Part of a small language model's weights.
Architecture: LayerNorm before each block, rotary positions, biases on query, key and value, untied embeddings, normalized queries and keys, some layers without attention, local attention windows, gated attention, an embedding shortcut, learned residual scales, skips across layers, capped logits.
Training: a variant of Adam for these matrices, 10192 steps.
Each number is 128 + 32 x the weight over its row's rms, rounded and kept within 0 to 255. Layers, rows and columns count from 0. The size above them is the row's rms in percent of the matrix's.

# layer 10 MLP down (transposed), 192x64, rms 0.147, rows 166-182, columns 0-63
size [102  87 104  98 114 104  95  92 101  95  96 108  97 106 101  99 106]
[[157  69 111 119 124 140 127 153  99  57 109 138 138 111 131  92 152 116 123 161 131 102  52 166 158 178 183  67  94 180 138 146 167 118 160 148 120 132 161  84 114 172 135 118 200  67  70 120 128 184 108 132 148 120 118 106  94 128 116 143 107 132 145 126]
 [109 156 150 161 154 109  94 106 122 133  89  98 174 105 148 138  76 134 146  76 142 188 133 126 136 116 142  65 211 142 167 103 108 128 114 158  72 168 166 140 110 139 181 107 108 127 139 119 187 132 137 106 127 128  63 107  96 169  67 164 161 153 120  98]
 [ 74 133  98 121 155  59 151 105 112 169  57 100  19 165 124 154 106 176 170 175 127 109 170 147 120 145  99 135 134  91 172 110 156  98 123 178 128 136 132 123 121 132 127 124 194 153 152  94 156  72 161 127 158 112 124 145 113 133 118 143 134 118 129 101]
 [154 132 173 177  70  69 172 155 149  88 108 160 117 133  83  81 110  83 122 163 123 115 133  92 154 117 121 150 169 119  94 170 101 131 143 153  81  93 146 128 105 150 199 141 144 102 128  36 129 123 179 136  99 126 100 126 114 171 135  99 131 126 189 118]
 [ 94 158 114 119 127  80 112 124 159 104 136 137 107 164 108 141  93  82  94 125 145 124 132 100 108 128 130 164 180 166 118 138 113  96 132 139 141 151 139 134 169 177  30 129 148 127 113  93 119  56 225 164  79 168 168 105 112 102 182 130 113 152 149 133]
 [ 97 118 139  87 186 129 132  77 127 188 116 108 217 203 144 169 124 151 148 148 120 160 114 108 100 106 140 146  92 125 205 103 140 129 127 144  88 125 118  78 150 167  96 128  63 117 119 131 191 120 122  99  85 152 138 123 144  76 103 160 135 135 129 147]
 [182 157 199  84 126 160 116 193 112 133 132  73  97 131 157 125 146 131 138 114  83 111 141  99 134  93 167 109 101  85 130  82 180 119 115 185  78 120 130 125 109 129 200 105 111 116 120 157 171 150 129  53  94 117 146 140 147 179 126 161  84 121 111 135]
 [129 120 128 108 151 134 187 115 131 143 173 167 136 108  86 122 200 127  90 172 180 128  87 148  58 142  90 109 125  65  92 102  97 143  91 102 127 177 127  79 127 141  33 104 148 139 155 131  96 123 101 155 103 168 129 125 160  95 138  94 149 135 149 150]
 [145 103 112  70  84  92 178 141 135 115 114  90 202 145 119 124 112 140 181 133  92 133 113 201 144 155 116 107  84 130 101 139 172 125 165 142 142 153 128  82 130 145 237 135  80 119 117  90 163 132  84 160 137 117  95 100 144  95 133 132 161 100 106 119]
 [109 103 131  83  97 109 117 125 154 144 206 112 108  66 125 102 184 145 143 129 134 127 149 119 145  82 169 129 114  85 138 177 138 155  78  72  82 171  91 154 125 170 197 157  85 106 131 147 118  89 166 157 170 161 168 110 119  94 115 146 143 154 106  85]
 [155 170 114 168  40 168 132  69 147 131 118  52 213 160 171  98  98  88 117 109 146  96  66 116 134 120 153 112 155 164 126 173 146 119 108  96 116 101  87 151 137 160 120 116  99 113 136 146 126 141 113 105  90 148 191 123 105 142 141 128 151 128 173 123]
 [117 125 148 123 122 121 130  93 142 136 126 125 175 204 123 141  96  89 155 117 110 146 172 137 105 237 146 118 130 151 143  62 114 108 149  86 167  79  97 114 132 126 172  83 126  84 167  96 162 173  60  95 102 152 166 126 114 156 120 138 148 149  95 130]
 [167  95 105 150 114 168 162  53  54 109 143 179 104  91  89 104 110 154 168  92 132 222 142 108 135 146 165 122  73  75 125 133 152 151 155 159 139 139 111 163 112 113 162 151 102 153 123 148 164 160 174 145 136 141 123 122 100  91 131 153  82 128 134  94]
 [173  94 142 113 134  64 141 180 128 155 152 155  74 110  79 139 170 141 104 121 114 137 129 102 115 107 112 114 124 155 175  86 133 125 141 164 114 117 128  96 170 124  10 112 183 105 180 148 139 124 154 123  94 170 175 147  85 144 129 124 150  91 134  81]
 [143 137 132 169 152 190 129 116  85 126 176 141 200 152 137 123 105  77 146 102 166 159 113 131 107 177  60 141 102 112  91 166 176 101 131 115  82 117 123 105  96 105 161 124  96 110  81  89 154 154 106 133  71 135 121  97 192 107 148 151 154  86  97 175]
 [145 110 124 143  90 114 106  98 168 156 113 162 148 174 249 108 116 136 133 162  99 154 163 119 143 157 194 120  80 161 107 183  84 120 124 158 148 115 143 114  99 118  82 115 111 115 113 119 124 167  76 114 104 118  92 162  88 119 124 159  93 149  95  76]
 [ 82 135 152 161 188 154 175  74 116 134 131 143  56 116 115 167 130 134 108 118 135 104 120  85 111 150 124  81 111 113 233 113  79 138 151 147 151 204 167 151 144 162  77 166 133 164 128 111  79 113  93 105 124 136 109 139 128 110 129 133 114 133 137  74]]
# layer 10 MLP gate, 192x64, rms 0.164, rows 167-182, columns 0-63
size [ 85 102 116 116 103  88 102  98  94  88 107  88 105  99  95 111]
[[ 80 174 124 100 205 146 138 126 108 150 139  87  95 112 108 139 156 153 161 101 144 137 117 116  76 122  88 140 115 168 158 130 137  97  57 141 163 146 119 168 190 125  96 129 130 139 162 166 104 110 145 171 148 125 192  65 114 143 145  46 116  92 162 137]
 [106  67 135 169 169 192 108 144 114 158 133 148 109 139 187 128 101 147 160 150 151  73 137 121  72 141 178  97 121 103 171 108  96 123 137 129 118 140  65 107 125 126 154  83 133 168 194  82 135 106 166 148 147 149  92 118 131 109  74 138 108 164 168  68]
 [124 158 122 173 111 114 163 112 165 171  69 133 111  74 123 145 113 180  65 129  83 131  97 114 180 120 168  99 133 115 143 105 160 109 210 114 108 127 184 176 128 112 149 134 103 180 136 134  82  66 100 143 119 114 115 109  99 125 127 152 137  57 160 109]
 [144 163 107 139 101 158 115 113 173 165  73 116 147 132  86 130 134 132 112  72  87 135  54 183  94  55 191 166  77 119 110 143 137 101 131 130 138 165 100 111 147  94 176 115 129 126 121 191 113  64 151 126 136 130 103  94 175 147 132 126  76 138 147 123]
 [126 100 130 127 152 169 113 101 155 135 102 100  90  90 149  52 126 170 145 116  93 143 132 142 119  84 135 129 195 123  75 125 107 173 161 133 129  91 139 169 150  93 165 129 130 107  91 119  97 113 180  84 120 114 142  35 140  96  60 160 111 182 140 123]
 [102 126  86 138 121 213 108 160 144 133 176 137  91 164 150 127 143 133 101 163 143 100 148 146  74 118 112 136 155 195 129  98  46 154 139 106 118 132 153 103 127  83  82 107  83 147 163 178  67 139 170 129 125 124 126 129 115  80 149 172 155 107 170 167]
 [139 144 156 152 160 103 163 192 157 147  98  81 122 182 159 121 111 166  79  87  73 114 104 112 135 130 138 142 143  81 128 118 173 117 175 131 166  99 112 150 152 146 150  96 150 193  74 118 119  74 155 160 139 136  55 167 122 143 108 170  78 109  97 109]
 [144  73 141 169  95 112 139 125 112 130 155 178 165 135  92  41 158 138  32 108  88 115  75 184  77  97 132 133 149 118 169 125 136 139 110 152  81 104 123 121 122  98 146 131  73 162  93 182 120 136 135  95 146 103 122 131 119 175 119 157 123 140 161 158]
 [152 169  84 178 128 195 181 103 130 102  94 170 128 122 144 146 160 159 161  88 144 130 159  91 102 220 132 104 108 136 136  90 143  74 109 151 148 139 131 137 209 132  82 104  98 135 131 148 112 131 141 166 107  79 130  83 124 112  90 118 145 119 102 180]
 [160 130 154 135 155 145  95 130  92  89 147 155 101  86 170  91  93 176 104 143 113 172 138 103 156  97 119 131 173 121 174 100 138 115 192  89 143 127  93 150 125 192 147 106 131 150  77 193  92  94 115 112 179 164 115 122 116 188 110 127 147 138  73  69]
 [153 144  65 139  95 123 161 108  77 112  70 132 153  92 184 107 142 122 111  84 138 112 121 134  56  99 119 108 132 125 115  99  76 155 115 162 133 136 169 109 153 155 142 144 111 214 176  89 124  90 129 140 110 168  97 126  51 164  94 166  96 138 143 126]
 [132 111 125 109  63 126 131 190 102  99 124 145  47 185 147 149 147 145 104 150 125  97 159 108 209 132 125  94 110 120 133 144  71 144 124 135 200 191 156 118 166 119 102 116  82 123 105 124 100 101 138 136 202 118  94 128  77 141 115 141 123 111 164 145]
 [110 106  89 118 126 199 115 108  66 126 141 112 103 104 171 146 132 161 137 180 168 184 152 151  89 124 153 127 109 153 187  99 153 144 140 176  98 130 114 116 151  88  83  81 118 132 130 118 127  85 172 156 159 124  94 129  34 142 104 114  65 143 128 104]
 [143  97  89 160 133 174 202  92 101 123 156 162 146 130 171 127  95 167 102 153 146 118 102  88  99 149 173 126 139 106 128  93  42  83 162  87 137 114 144 125 162 147 150 118 123 176 109 101 147  88 159 126  92 154  69  95  81 112 124 120 165 156 189 134]
 [150 192 150 110  95 118 111  85 106 148 126 120 126 103 172  95 155 170 152  96  69  94  74 153 138 157 179 137 156 134 143 134 106  80  96 135 130 116  68 155 125 113 174  73 204 124 126 120 119 115 117  93 178 111 117 134  50 117 171 152 132 104 170 116]
 [101 183 111 176 106 149 120  99  90 114  92 122 122  95 110 132 133 195 127 174 224 186 136  93  90 116 139  98  97 140  88 100 150 143 121 168 100  86 146 124 142 137 150  86  79 165 132  75 145 148 164 141 137 156 130 132  54  89 121 121 139 138 142  91]]
# layer 10 MLP up, 192x64, rms 0.161, rows 167-182, columns 0-63
size [ 85 107  95 107  98  94  92  88  92 102 105  99 102  98  98 114]
[[124  95 126  77 143 157 153 145 126 243 147 128 199  89 132 157 141  95 129 153  71  96 122 105  95 151 112 120 116 104 100 131 134 137 175  70 115 136 110  90 112 139 120 108 142  79 108  99 126 137 108 128 145 137 179 133 144 201 170 187 150  94 111 125]
 [105 127  87 172 148 140 159 138 105 152  72 157  81 119  74 116 184 140 108 151 136 124 140 147 136 106 112  99  85 116 112 153 203 149 227 150 203  85 166 130  98 126 128 126 133 104 168 107 112 118 129 117 141 124 131 150 115  75 183 101 115 126  92  88]
 [160 145 114 150 138 140 136  76 105 128 138  81 200 109 144 130 147 185 101 103 113 160 119 137 132 126 163 121  50 147  77 128 152 138  66 153 191 152 168 170 113 110 134 143 147 123 136 138 145  86  72 193 154 195 126 174 122 146 112 151  90 105  94 120]
 [180 145 154  56  78  76 100 141  67 167 114 143 121 137 176 164  89  83 138  98 132 118 142 132 113  94 142 140 151  65 126 117 105 114 134 133 101 151 152  76 121 153 196 181 144 116 199 145 131 126 151 109 158 126  86 174 150 158 102  95 122 109 165 142]
 [109 130 127 112  97  91 170  94 126  94 165 123  97 137 165 150 105  97 125 175 135  79 183 164 151 134 130  97 150 102 191 124 161 138 146 159 193  82 107  88 199 126 128 148 141 114 153 128 108  85  96 145 145 131  61 194 132 134 140  72 161 168 150 148]
 [173 174 131 112  84 138 129 111 153 111 108 129 150 138 131  70 165 120 120 143  72 106  93 131 136 121 130  95 181  80 137 179 171 142  97 158 170 192 115 142 148 134 173 163 175 136 118 104 103  80  86 137 123  90  24  87 134 152 139 103 105 112 133 140]
 [104  96 108  95 164  63 182 148 135  99 143 144  72 162 172 115  69 169  75 128 126 151 101 113 116 167 129 120 172 111 128 152 120 120 146 137 136 130 117 124 173 117 187 165 139 190  45 107  61 152 147 132 109 158  96 105 128 148 136 166 158 133 148  94]
 [149  49 147 150 179 131 166 116 121 124 143 144 167  98  63 106 152 120 139  73 108 109  84 161  96 122 134 108 112 107 122 120 108  89  96 137 177 125  73 101 144 106  76 151 120  97 120 102 132 211 120 165 155 196 122 171 149  86 157 121 133 147 105 168]
 [177 170 113 103 114 122 144 139 116 122 154 153 112 134 137 104  99 159 126  88 122 103  57 154  97 123 140 112 102 143 131 148 147 114  54  76 169 121  58 159 108  84 119  80 125  85 155 107 165 119 174 117 123 121 170  74 135 127 171 100 110 179 105 208]
 [ 45 113 135 162 149 156 124 169  78 125 122 122 112 141  81 129 152  96 183  95 117 125  95 154 126  90 113 179 165  68  84  94 123 184 118 111 132 175  88 168 124  60 177 131 134 139 141 134 153 168 158 101 126  78 149 156 156 137  78 133 155 156 114 135]
 [150 118 104 107 159 156 156 109  91 103 119 119 111 128 112 136 176 141 135  64 163  96  67 102 185 112 131 127  56 141 159 121 118  85 104 180 109 115 103 149 136 131 107 123 154 139 138 161 112  84 165 206 172 176 155 157  64 121 150  72 104  95 143 148]
 [138  59 113 130 108 153 148  95 137 174 191 140 136 122 112 115 155 120  98 103 125 145  98 135 162 124 164 133  94 153 131 145 144  69 171 112 106 190  91 138 166 150 113 164  45 151 136 149 130 174 112  71  97 129 146  72 138  83 107 109 129  56 168 142]
 [166 145 151  84 162 133 126  86  67 100 127 143  98  85 118 104 103  79 135  92 145 152 150 139 107  98 170 150 101 132 123 167 100  73 138 133 120 210 130 133 189 118 102 135 118 125 215  97 151 146 155 187 128 163 178 101  94 146 127 105 178 119 109 145]
 [116 148 113 116 132 137  98  96  97 129 179 120 214 138 170  90 139  95 120 154 168 188 180 118 100 155 118 157 153 121  90 148 105 120  86  66 159  95  99 131 145 134 145 163  78 134 133 104 153 136 125  88 123 187 209 182  83 124 159 129 112 121 154 121]
 [155 106 116 163 125 118 142 158  52 140 136  79 160  81 148  96  80 165 107  87 199 101 157 159  96 120  90 159 138 105 131 121 134 119 137 110  74 166 133 112 153 146 136 141 130 119 111  72 153 143 118  64 119 193 120 119 146 137  59  79 153 114 120 184]
 [ 72 168 134 175 112 145 140 158 126 137  96  79 139 100  94  72 125 202  76 145 114 118 163 146 112  78 103 168 132 143 123 161 187 121 120 132  95 124 151 119 152 162 129 106 143 173 136 139  87  49  83 140 122 128 151 162 176 112 118  78 126 141  86 178]]